{"num_hidden_layers": 16, "hidden_size": 192, "tie_word_embeddings": false, "learning_rate": 0.00702, "decay_fraction": 0.736, "doc_mask": false}
Each number is 500 + 25 x the weight over its row's rms, rounded and kept within 0 to 999. Layers, rows and columns count from 0. Numbers have three digits each. The size before them is the row's rms in percent of the matrix's.

# layer 5 attention output (transposed), 192x192, rms 0.0627, rows 56-77, columns 128-191
097:488515488477497466524564509570473472495488512488448530523503492504487510507514560474490504479456530470499487474464460513542511490484552482514488543466472506498481499491534496505500480546453496
095:541493500510525510500558482501502480544491477494526488478511541458507487521524476492502485554486456542487537492497460502524494465536515522537465501457522511493528499497498504485505466459489484
078:540478487498512529502534504486513537534476490484481512483497466510536488493483481503498515510520495498487524514533542486476464520519484507500535521493507478504460510474482486468472541494508469
081:496481507482497509509462486513492503489483467456501501500536536533480503478480490484500508476514532508501482535506506533499496478506545499502483485502503509539490508515491464529462543505465507
081:482464492524480468532460496497495465484487483498448507524508449525524518475468517483507474493466489486517488481511500447475496470452520499505485488516487479493572525487490513537491459491495520
096:515556528490515484487493466440498454516485471447486502515514499498550541525475502529485537508516482503473513484495487495505486482561504535525466515492480487509517506463499500469528484502547489
089:515502524496494519501497483462517505493447492499536502504519489487482480496538490500494471499514490523495546515532541491475493489550504523447507512539530475534460511496519509496474498512481531
091:506516543472503506508533496464503515502514522516514527488504488481523548466474455470510480486514454498487525519514528477478512517477509459480488482531537471538450529504502482533489514509489492
093:502501480486507505530530525503539513556495471524489486456538509478521528507495485533469494512508505498454532472511503470517491538489508500489511521557474512457499487438507474475489453498459546
087:489515518445540471516460485474492529500527509494490577453501543514507490514455488501511478506482474493501527489469532501526502527468510479497482492478488493500489483505502482507519495496545500
083:468525521477583529500565496498496486472518517479507548507512524476521504516474472552493516474499556531492467445516480485483523527502488533507464523525532481498458488464510483511479493517508472
088:499497530452480501528515495513551473528452494521486519458477506499519503481473504555543522501516478512511485509535557493505511494467478500506476496516489510510464489470522517508450503441502481
094:470487488487480485490479500498500558473461514498484482502521463487493481471525478502476472500532456475496495517485526485462486538512509540531501504525491505513493533547476535506511481503504500
107:492508475518511501509562458478501508512507482501491522459497496530538534476505492459503477524522485501513531496554509488502524486505479535513543483479542453496512542477494499476505478540487504
091:524494472507502512432468488489518479446518527520500558513515526507486520524534525542510478491520511495555524523502495463444515478450512505499544487510515492498508479479505500538470513461481508
092:461486468470506483496489510456475485508545522513482505497522494472563505437491462517526554496499453486488451445527521524521460542532512484470520468484483513513462527514538539517520481492502514
081:500482516485495482509491486526511514478487488530499497467550463511509449505525531484459448536501465504491492492499485485511482476503507498486479495518510532484483504510521563461496463528495515
082:509495485515507499504513505545452441493475502492510536522497495525511486508477546539536504512502460523514508484494500454485545495493519490501523507512504466507450539539496473504490493484506509
102:476474514494498516498483512501452457490490473502505516469481540488501532510492501527547553527449485512523503454535468547479496493495480515466502555546492494504456488482495490513490475513537459
096:487487498501500543519534502535477489521519475522491522551478482501466491482494498467495456500501514571476501527491542489483482493502501461491485489507525538509521511532478550473467494519529496
100:490528502512515496478458473516536532468505509520444528494524496497432469484504487463469495482517506500482520497511500522469483520482523500516483484510497509479472482533513520462490470487431507
076:469517497509459457464487488518513505491481462465485460530516566529489476485514493473508512492512466529521453502517466527493464488531514525516484466494443500548525529500524511549503524469553475
# layer 5 attention value, 192x192, rms 0.0853, rows 57-77, columns 128-191
095:476497502529494483501456489531488535498523492466508546534532502525500513517491516518546517507489500511513508546489574477506505492444494469485469509486504540506468471467534495548475510502503516
091:486471526474521534520482505539476482464485514486508459522485513500523504516538481518572494531482526479521472498485458455517540473545516476480491502523546509497551519488515513524487467506492541
091:449510499564502491511444509484480491467529453505476469527533491496528501495502460504472501486518483476489473492462486473488492478514501517525533504459520473486497494503523486470531547510538500
095:437538490483473504505504508523488519489538477516502529492505562454497555503509429471489476506495499486524530464491505518469491507485503462497504512523470501516498485474497502468543521510534477
096:492488500457504482490486512542529553495506493539519539512473478480477542529499516511514489531489527507520498473483490494473504486471515479483488502492510523507523481521549504481492531486530515
097:494489485503509468487483566535500509477514489513508482520484494486531478516502444482517492464512523447528470498471484480495533523510511504545503527495504509494466494475497514503516517507466511
096:489478473492494473488517520481468511502468507508491458526520452519521467525454497512503486510518480485487489466459472510480514495512487508536484491488494498525510494491486512462519507454471524
101:490522514485480513492497460541516513506504512503466539512491523563506515527486501484525519486523515497495529521508466474460528496548523468518487486494553493496484514513461480548490478524523492
099:500496547445514479524502497494443470482490527502482466521496436498500466464456499517471448460492474532483478496463520519490541504504489529498510540537491517483471537559489499497469492495469491
090:495463462494520497515479468490512488493487502514467483495490504534523491480476500492465544530507481501507509545501516528482491477570492465503549484479512506465487482515490454489502473509543452
095:494467491498479484482476503489514549510545508464529455549500451469492461526485511466464502509506520485496504514516518497503512491515491468506501471533543550513488517481503485531528534487467513
100:510529541488509544491485539483499479464505520503483475488472494517493483484458462529537475457486495484503510476507450517526537450508468516477489492462464431518452476498522508500519498514459510
098:484503530489559492471502504497512522502480522504511488551499505512529429504533527532479531507469489515506453539472478501505472525510474483462514490489499485492504460505521497460496480537527507
101:515522527525502499503547524498535482504499484465466455522513521510509481492513486430514523579511535493478453489541498475495481515515495483516504476519522493469538475504485446514482502528519527
097:526513493495534489487477528504542515487486465548488513469470469496509506534501475486459473474509503492493493531449481489504499504517478473512540507484531475521500507486520504499467517521508506
098:466533485527470528513471481492493517503517496489503497472483530471445541502498452474461487499500494483466502496496515518504513525506507514516481503491476472512438516477518497521539528484495520
092:536506481491477460498492514506501564500510476481507499535504540501493476503509477506498522514484520508513530531448481510493468546486473514506472477482499490517504492513482502528502518467519494
099:528516490470469482500468523475513561477478476481485449565516506539493485477501511486485478491488485538518490519491509462500488507483478481552500474503534559517463511537484489535471483492489521
099:500525504458524487468515476492507518476510531463505487472522526460484474503516529508462495515501493461497536499484533540531498493509506468521475521531514514515457492472513532524515492440473495
101:477494500480473440511562507497451484489512512505529492502492503475514510505507494511507475507513483508489491475504522480503510484511484495421532525506477479490520513495485494456517517500522512
093:487507501532492491494461521478469516512518450521508515495473499468515523530534486513520510528529538487501502503500474509501510451433476490536522520443511474546522490503548482491521469488455490